Each number is 500 + 50 x the weight over its row's rms, rounded and kept within 0 to 999. Layers, rows and columns count from 0. Numbers have three digits each. The size before them is the row's rms in percent of the matrix's.

# layer 4 MLP down (transposed), 1792x448, rms 0.038, rows 416-444, columns 112-223
103:458535527473469551543456502535533457476539502490587530425588456485496487584560431446485493391411400529445531506567516487577468561442507473503569560451449414520417509483429481486431429532481457580541442454512463451452523382518469477531535551440539487497540600593399469586550458441453513525458554540523482425469461522479487505481498446532
112:468584472553516504472416497540526474540559434400519457487525544537542494552525530491524592501604458486433558532493533574528458481498539566497497471519483486436481509562448477507542478535437490494388590518506475527426490413569541578361492489496540554452519446492482516481460509561531519500465499493443501512528604477601515485492531590513
110:455509511518544440511597562510495551473488409506505496495595471493460494501489632544380436484536417515561530514507550535506528472468528510384456565523582470486489460539494546439465495439542464436579581570469462599518436504546546430573562466487480506526440537461476521474519520532525466498535412485519598466544575515523461454387554497534
066:501552545543489462548471467510592506509494499425459499485631511433555488578469542508430494495496521481438524496586474539517478502425482442495396476434513480618469525532542524414461533546479436480527485570557447441467425421423479567436482522549440525535477559528535511532535510398480442615441496525517568456404493556493491480484505497417
092:462583497526442504469476542392530477534481470430489588498489483421470494584489504550455534510492533519524485456522535500522525419528527449447433487595460470508462471522517490564519529489480431469428467518485543484509520435452502465414568513475544480538474504553537425512530405546456505510498515437399474530528539618535593538562493515489
083:475486495563496489465482407490584397458514545528553604518565485434541548452446554470480439500494514568579495481472586456419398486517590460505546497534523489554465598443620492447540524522459492456595500470497534433480508447446500478456501428421496450531399411465393516568455525431507506550545444511523527486519492449405437505431545368487
106:443466522517505444486475455424439528431469497414503480490454536467379501548539409548615572537576489463455445443507609460495449270428628503500381489410490517524509434512466494477488483529538531439441461402519505401536504509515567504481464524499466451526501525494491514518456519506436419475536520486497576634437519519609542550553493521549
092:474550458466495457557565509505437446443506499509543454582468564484497545615616466531430542403583513537498464582531464548509468490434467392493521466489541554433515489478501496492457490499453524446496505542522470510481486449497484449512497459482501385446432571460485528569522511505413502465523478559485510513474494477517514477573629533429
108:502462393538528529552563538574442393512527479590441474508404548601602513533460621451495422588504561503459498483506474445453494485478500519467496550534460503424507420386478504485425541537502504490557483535487565395522464475466435491496463401481526533531526567455405441471414418546470476555383667605459583431527623529588451500593539554481
099:511485482553533447530546474533508525500427454481449493490514612471433426512519483558468581477533559485382605474472547443586521465478563601399473457529524565489480486465522592547541482528536541525527567476351591394553506519382503525487527511476417449496490545486511547435479435457510509536570487458481475512529505465482457403474494558428
108:505459391614462541505609464533412481464520411515424523497628514538515478553530453486546418495440508475477514574543526437445563493548465477533487506504544460508477471488477569542499507428428466451426548427484506447574504534441516503495503583495569511500534611570511498545568462524555454558567532600480411497457404427543463569475433459539
099:538547529560397482490590530511429495518586523430588496617474557537538526579455454421461549520426559499409477464553607498428463377456461536597637511542515540520516505459421472543543479524482486466528511556466490500500540557473504518532570562451482494612379465460439472543477372373481471437580503487514530413514583452446519442476519485536
102:553433547566515467478523551502604545496500477447500447470525297526440407468468478487537522524526437463487643444419512556525558527494482575477460449571469506455449569556510592487477515404494502482529533494536546492394466554508534476500581451446552490448559449513542559534424518478489519575406465516485538486468629447430561516403484564553
106:488561604444500508478537485484460452533388557512542509516494372520493469448596527414531578499502509486605528526508460596490565497468482533447462491516571598547522519528535511559448571530528441463419397418447550630459514460470444543492532423466497461425557587537485534583547454436451551578545528509495527539417516577430548514449462564522
100:543530488495503517420479480564524604539538597474483466484501454518401511461379544483502515525518509425492470461527488574520489585495477476576452399566500349483591522432525483462432473518470532519475620590356480536503482438520451501593502526484536454555520501518501505567378546547402485455520520492483395540501428460646569500477521526449
113:560468452514530432530508531497526447549592461482549474499570539567463429484555444413503453560492476552399551538508493594557492455523488518566541510457488487475572487455502512511584507463501621585504457488569484531489479518477543621571487464509536570495491475465535537543526461481502540503413498518530484531593457453484545530438409428509
095:442530559433486368534481583409505535492497451506474480539414430472501486532563437500631429496444523461493511448528500506429449537551471568422512576496488473474530518445426381548454545506474525531510567495426396549485546474526467488489517464386459528531444601432509521504495548454574503414494523558500541522386524431514560465522561519424
108:446501524525547356597566372497598514498497518567418600455608548493497450485594492472619466417596509526379483543491488475544489414458519532524421466441480623551538468597482539530514481460412469495475479504525497536560401514512502578505511510452530511525529469515530402583441575480489506492480564548501513483496618410552540524524476503514
104:461531408467464479466505506484465447593510578521561412446486364504485574471580547416524514541434596506513488473419479578502525528518469480553548571439542545577504516506568568456511432514467467516422591544485512472490550492448461542493573403464465365531492456493562485491434546524506520505500492538504570538447485487506486460518504468392
110:426491418472433537516522455562503513510618415508484481573495450558587492514437469402460434549402588461486463536523464496489435542596541463590542576427497479469500507403586433543501533539534453486540469493455515471619487495486454544475492495522435429563529522486526499562582509472542414469534543472466445484537520480556523519522447473474
098:470475601439500448462489477516487490443504494578607487545430471570472632500429551476537515461480499533495459494517532522533499502528498545508515534581472519560508525451492507485588455558403511451484508518478538565594578504484542521474527535400480443504591543525458598550493546549450476441528402575529479482501529481551494591526510479564
092:509503423486605641513518511446544505425507491544493435500549499495617590428530538527445534487573438481577495489562564482461464510603501484487456451550546489368496404527495421480571482579496482579568480560483554542543529480397576474520381478550445445521552447521494471388464527483516534490517493555520497478518517473563569476543487417429
061:478538488534453429593465516429443616605464452556538550603417476645495526398527505551550481465465564525478480602465451489449508557600513543556563549476473528459542515491486520509581469527408566579468601468516454520470464556542591599482437521543503532516486412463502559510533446570450573534574566462463484543441440408488490551505573513476
089:547481528459414486455577470490495549529570423498494485415587490588537474448488467488563513535520490520432523461520437600528500419595531553451447446548573486498420475530442566508497405531460469423616496461547367521433505552429627565443488482555530436604525526466527488514513517470440549507500465446448476588527547491508521519509513522520
077:501479408513521554517458585506454582469483522516525545502488549539505507501512549601483581511578452469455447472473486467473540510497578497421517519418580572487493457515595468375429533494428499508458404479478489456538456553534495499529503428438331477495505398514529483477571491486505469532479455542453568502467457505555529551566578434444
092:426531579517517401466507557606415527471442503525543498541414458561529505567513479523540523484477477429449456463487489586492470460550529480479465445491593495473476501553530485465473619548539471572537560463479511557442535445499518447426561503518504532556513514517528498471514451432558523499518476598611497531461457544455460428491419631519
093:424500591564489518507473463434506512336451432554573411485542506396458435478498557532406547577520433484518471616525522480493568518485514530471535493524483494497554489527493518490460481527533521468516474467506527560500476626512517553497454550471506604516488500521474488491519525492510504495549465526394505386483546545487635569433529428591
110:467554455467526428513427549403537454560565532471447424466495470445482434491587472464504532535458575476503467452515482489553517529561512454582433583547464528576465472503524551523552505560412514473537507478505372431575577565516461503541486402567564481491538525538506458508454479423433569567456490455521515442518462513497600550495412515534
097:539437573566595521515536487416497481637486538532421504541576486587492497509518484510454573523449548564565507480494474504594580485522351412613523539531490534488553541453470553500530492502443497419450545491455458519474425564552472531411459442496534443465398549477476540446518472445598388470503440610484458413412386504539432464471562442561
# layer 4 MLP up, 1792x448, rms 0.0742, rows 417-445, columns 112-223
111:524521462504495432541503490529384580530498444440412448559593484527452511538517494572540548522500481448461506651643514565516589488442524459505558417482496509482503512492527572429429520420498452470467468543526463451578387602427505460463569500555457441618588574493409510486503409323596527592488472508515500494531495471505549541485504490564
114:522499545549543554489456501485463489598529519580455429581504571594505580528456497500554564493584543465515494499529433429524484489491551563578467510528436526532602440465583497597519501484477494439465483481484551482544561523503513543537469544475470531483597429559405450493497494513512465446543568399555486536529529444497509488524451468483
072:463614533466531500504493520491606431481547426551485522592445473494444538501489482494499570573452462509523432572554416586461503559504532549512526406508456532504462565621555492465457491464530469552544502457477600475500640520514564456472558458497485598397566446467469513510586521559441570521594557399528465418536556479524313452531481490468
093:436527493469483519510471531469441494493530571523541443585481581541459440482533414506481488551436577453454529473417513541461499443502570500552403514511450470484523540494521529585445441417450430466460421520553529464532506506378581540500460602530460577377580479448517583438584500467486436539554494486550480452442512450495462565423506516591
082:566495474571501498536466419518577496448573550517553531580506515474519523605496483418480431496482549494522507404544507579457489455499442483488490566436524470515494534494553554524524440577465572488425496499527476498533503521464557390631456525493553510481555489468478562438375440422540558548470552539473538469516559565448472517464572480467
102:514477524547448559544496490513456555562497552572622474457513431460580529531527474466411456476520486566537462579437620508525527522548393619516490537413470609547481425443539544529476516438496404549546553561378462465504539501452459513497586579492409550526490536524537460510431519600482473577532495526480480591543496536424466470503420498478
096:468525503576526527452417529504601387537510489566481445501543566460493476399456522472494528491507569393491528495416466478541502507427517435552582522497456562504514540503492461542593484495519415521467506423539557532526469549413450431441482501475521548525549381404592520498477525513535509486424544458515502518488496588565503511433452468549
109:471485509504482562431466447413590590549506548481479541534524501443467535519493478530486477459469415572528574474487474509467481453481398505551463429546529419454437611550460451426599584424422500474437490519513544588473508529503534484512479610535434491559579522550553543542634490483465561518641509486531478381477469481507533553509516418499
096:521526476479477471455491521518457405490551423525582518560491461548451496520574447421468419542557439503565540557558576484430528559456540534534535470434535464551451523519568560452420540521449488517484419481547483555537539489584501470594435415558543476487515501568497521527434578499460487529542534458585474512500517501484438480496577515539
113:566488554396490556459468554575459552575535597406585520534536565487503429396451600408506576575518541544568456494463475567565450482493522524532521483508511416474525434511524516507360547516450497544452505505490492601481516544486529614449482483472563637477472427372581377419467501438510535466545541472510548523563489511594473479482497563552
099:470479502466458513486606540479503459609470487500561449549509555485449525525521455489475489422490531497546542491547449472601481453531529501558580469480414467552502489507516488454542428481506555454479577495464386573496551620497538572490511452595370461526499465564527524505518496392488609552596598565525507587493583562474511501509507494477
104:511500488480474536519497488515500469423502493529467565565463587539455497474516526496474410482490529425396423441526519420453499474570417441554568469465519491489509545547520485494508487541410479461508478451497452479597591501598424519549446552516537536489467600550408444459484427582527481438528461508452438448488482616530411503552553506473
106:472514493498401551584532551612476506474515469572572549531492559555484499503455480557504520454450538551437555504554466537559461607424497445574507510460461521492521525535441585533520498476598444522467464417425480476590544394567426352475478526503552443538449470549579416366465526427517452441566536501514489483633489489441431542450509504661
105:422470470564446539529423497437447470544506446527461437518518461538559538521486590378545529541482476533520503468471532472506558539440530446472532614455479529528439495498528523465464412511476466433491509456486475542521451578564561490437529540514509434495554580506495401368516452548513522471523460564531481525478506474558425437474482508541
107:543506546460533560517438520515507495540524566477454556623554513546508429546582525554441512601501462541548492467523547453427476484480464553552498568503483548446469576507440565504493531499535458465591463547499467517507573499487425497458524547587450563521477509472487461492491471488576537542572432521530510434463536481507444463525591542509
093:452550413450578573557507427530567496501513561580463535486500570471381483484540509510547514421461494516512511443502464446583532551467579515459433432510494579563498512495544546522631491417485505433485443544569517495504575444428504522533452487490518483428497418550448545452510432477562544488454538534473564527419495438538481521539392474453
104:650414510556474483501489559466565443444494545520505505607490566545418459585541616536460515508448553510444496428503596548499482506567446463461483531545500560533560467469449440510486483492569444404482573460514492441573506469428417539455489415517441543434470443588523478530438488543553558460454540466520493611484454573530443438453455512527
101:534448562564571577583517457436516518457481495539498498523518511464498570549585463559539525515572526523504476524516525607448515588536530562532557366544526518424664404549500478497465541525413557492362506492466449537491392498486475518515373493477581524556487567501389495494509465471569496454518449516530455556504534476482531461527514529474
116:508588569477449427490522529332498480450470552469564502469519515441531453518475524529459498360495499553521461495504480525636459535456545572483589456430517604428425409505451499467503470515447460527494519463577507496464483435459494401586491478527510477555471522447567473432460497558418541479516503463544565483607560591441558551417572592561
100:477496480584482535441512452520492527567513543421493488535495518431385538460534539617512514489448397440452422536557543442470539440630402552481456547584509431485544481430523484479484583501475579551437582511549442555609521556548571415429535500547477485407455473433571517524492521487517519597425480441542523486458592495491578483501484458411
092:486529486519485544473456569525464495544633597427458506592563485498496501478489536529423418486433478509474479560572463542546516481465434517546639435476438483604467547458551417484414544475471615534522563423582543536473540445622454498494500505487541576424465448509499513601531459492484483503561449352451573491490452526409435540517535504481
068:454476620512491496457501529454464482461582509474540544359486505418481551442505587481526486484530497338558524443452503562533453481369557525522371461482524505487510504407545487519484500475471411515521467486433481504466439491497407563459503555474490497531605578539589530495466436425533396383434485503570518529492531545454486510355462537541
089:529540531554501464549479551518584593481481587479489540401482464504566552572467435550464470577504475542444472539465483422532487457453547452505451408535521541460608573494558489509441544448484516605470472525502506563540436479468533461471547550482475519482549530596433538462507551445518453426536465466505489514563388516579487562619421515503
079:451461478536522379528569525556541505508527431512505482499509535529474480476464539501547486429420589500434542641569571397606534513539387510485536452566429493411474573559452507500459424445580507538471575525491454441479552506418525526559448567515520557486513614417456436370466554482444521519447467561523444528455541540478474515482550441477
094:520502433425513472497466585463475606451547542417426527559520499478437460490436524489453480460465506594644494568431441525440423479569527479563465462544472530475547551416467480522474493437454467496486512557475532520420502454580558577533523484483450551542463554454515522492509557625417497547438554512434490498502513517486493583529511422523
093:509520476531483520458580478491538527538482488426589583521478514444563481502494526482376499445465540471552495514525501458494439535480458598429533551558503449549396548509498510499548485573546569421485464441445468509506455476505470543449533495456555415545495449462496541463488502548489445529403438521527514622403513492479481492505502589478
108:481400535525495512398472454580467489500490561420457502541445611538588526604497479520475441526549508598534473497565545611607544504420629611585491428515476520491530458563456544506578445557428465473519458529501392541493528472522481501509482482540383495521469498583543497449556459518452495466569492589533484521459422480551358455450525533543
098:450566515398471466477504550570589439460494467440516438459473594542558532488501564395447421499534531542554514437532482471531537483501423480462517508350425507530476477418394495509538517446465524464538555523540486392481513529565556455501487561550603464585510512567532522486553430588452477538606461448520608561441467390450477452455490598461
104:464586506495487449497494469538391533482480470587589493488542573540530495460538528540418492439407435443476462410442466506512518558495488522553587480457442520550506508534480527444495494498518411553526521469608491507532557417563479467513532545472526530485457478509466484619406449564491472515517545498473460506534477488473504499406485551567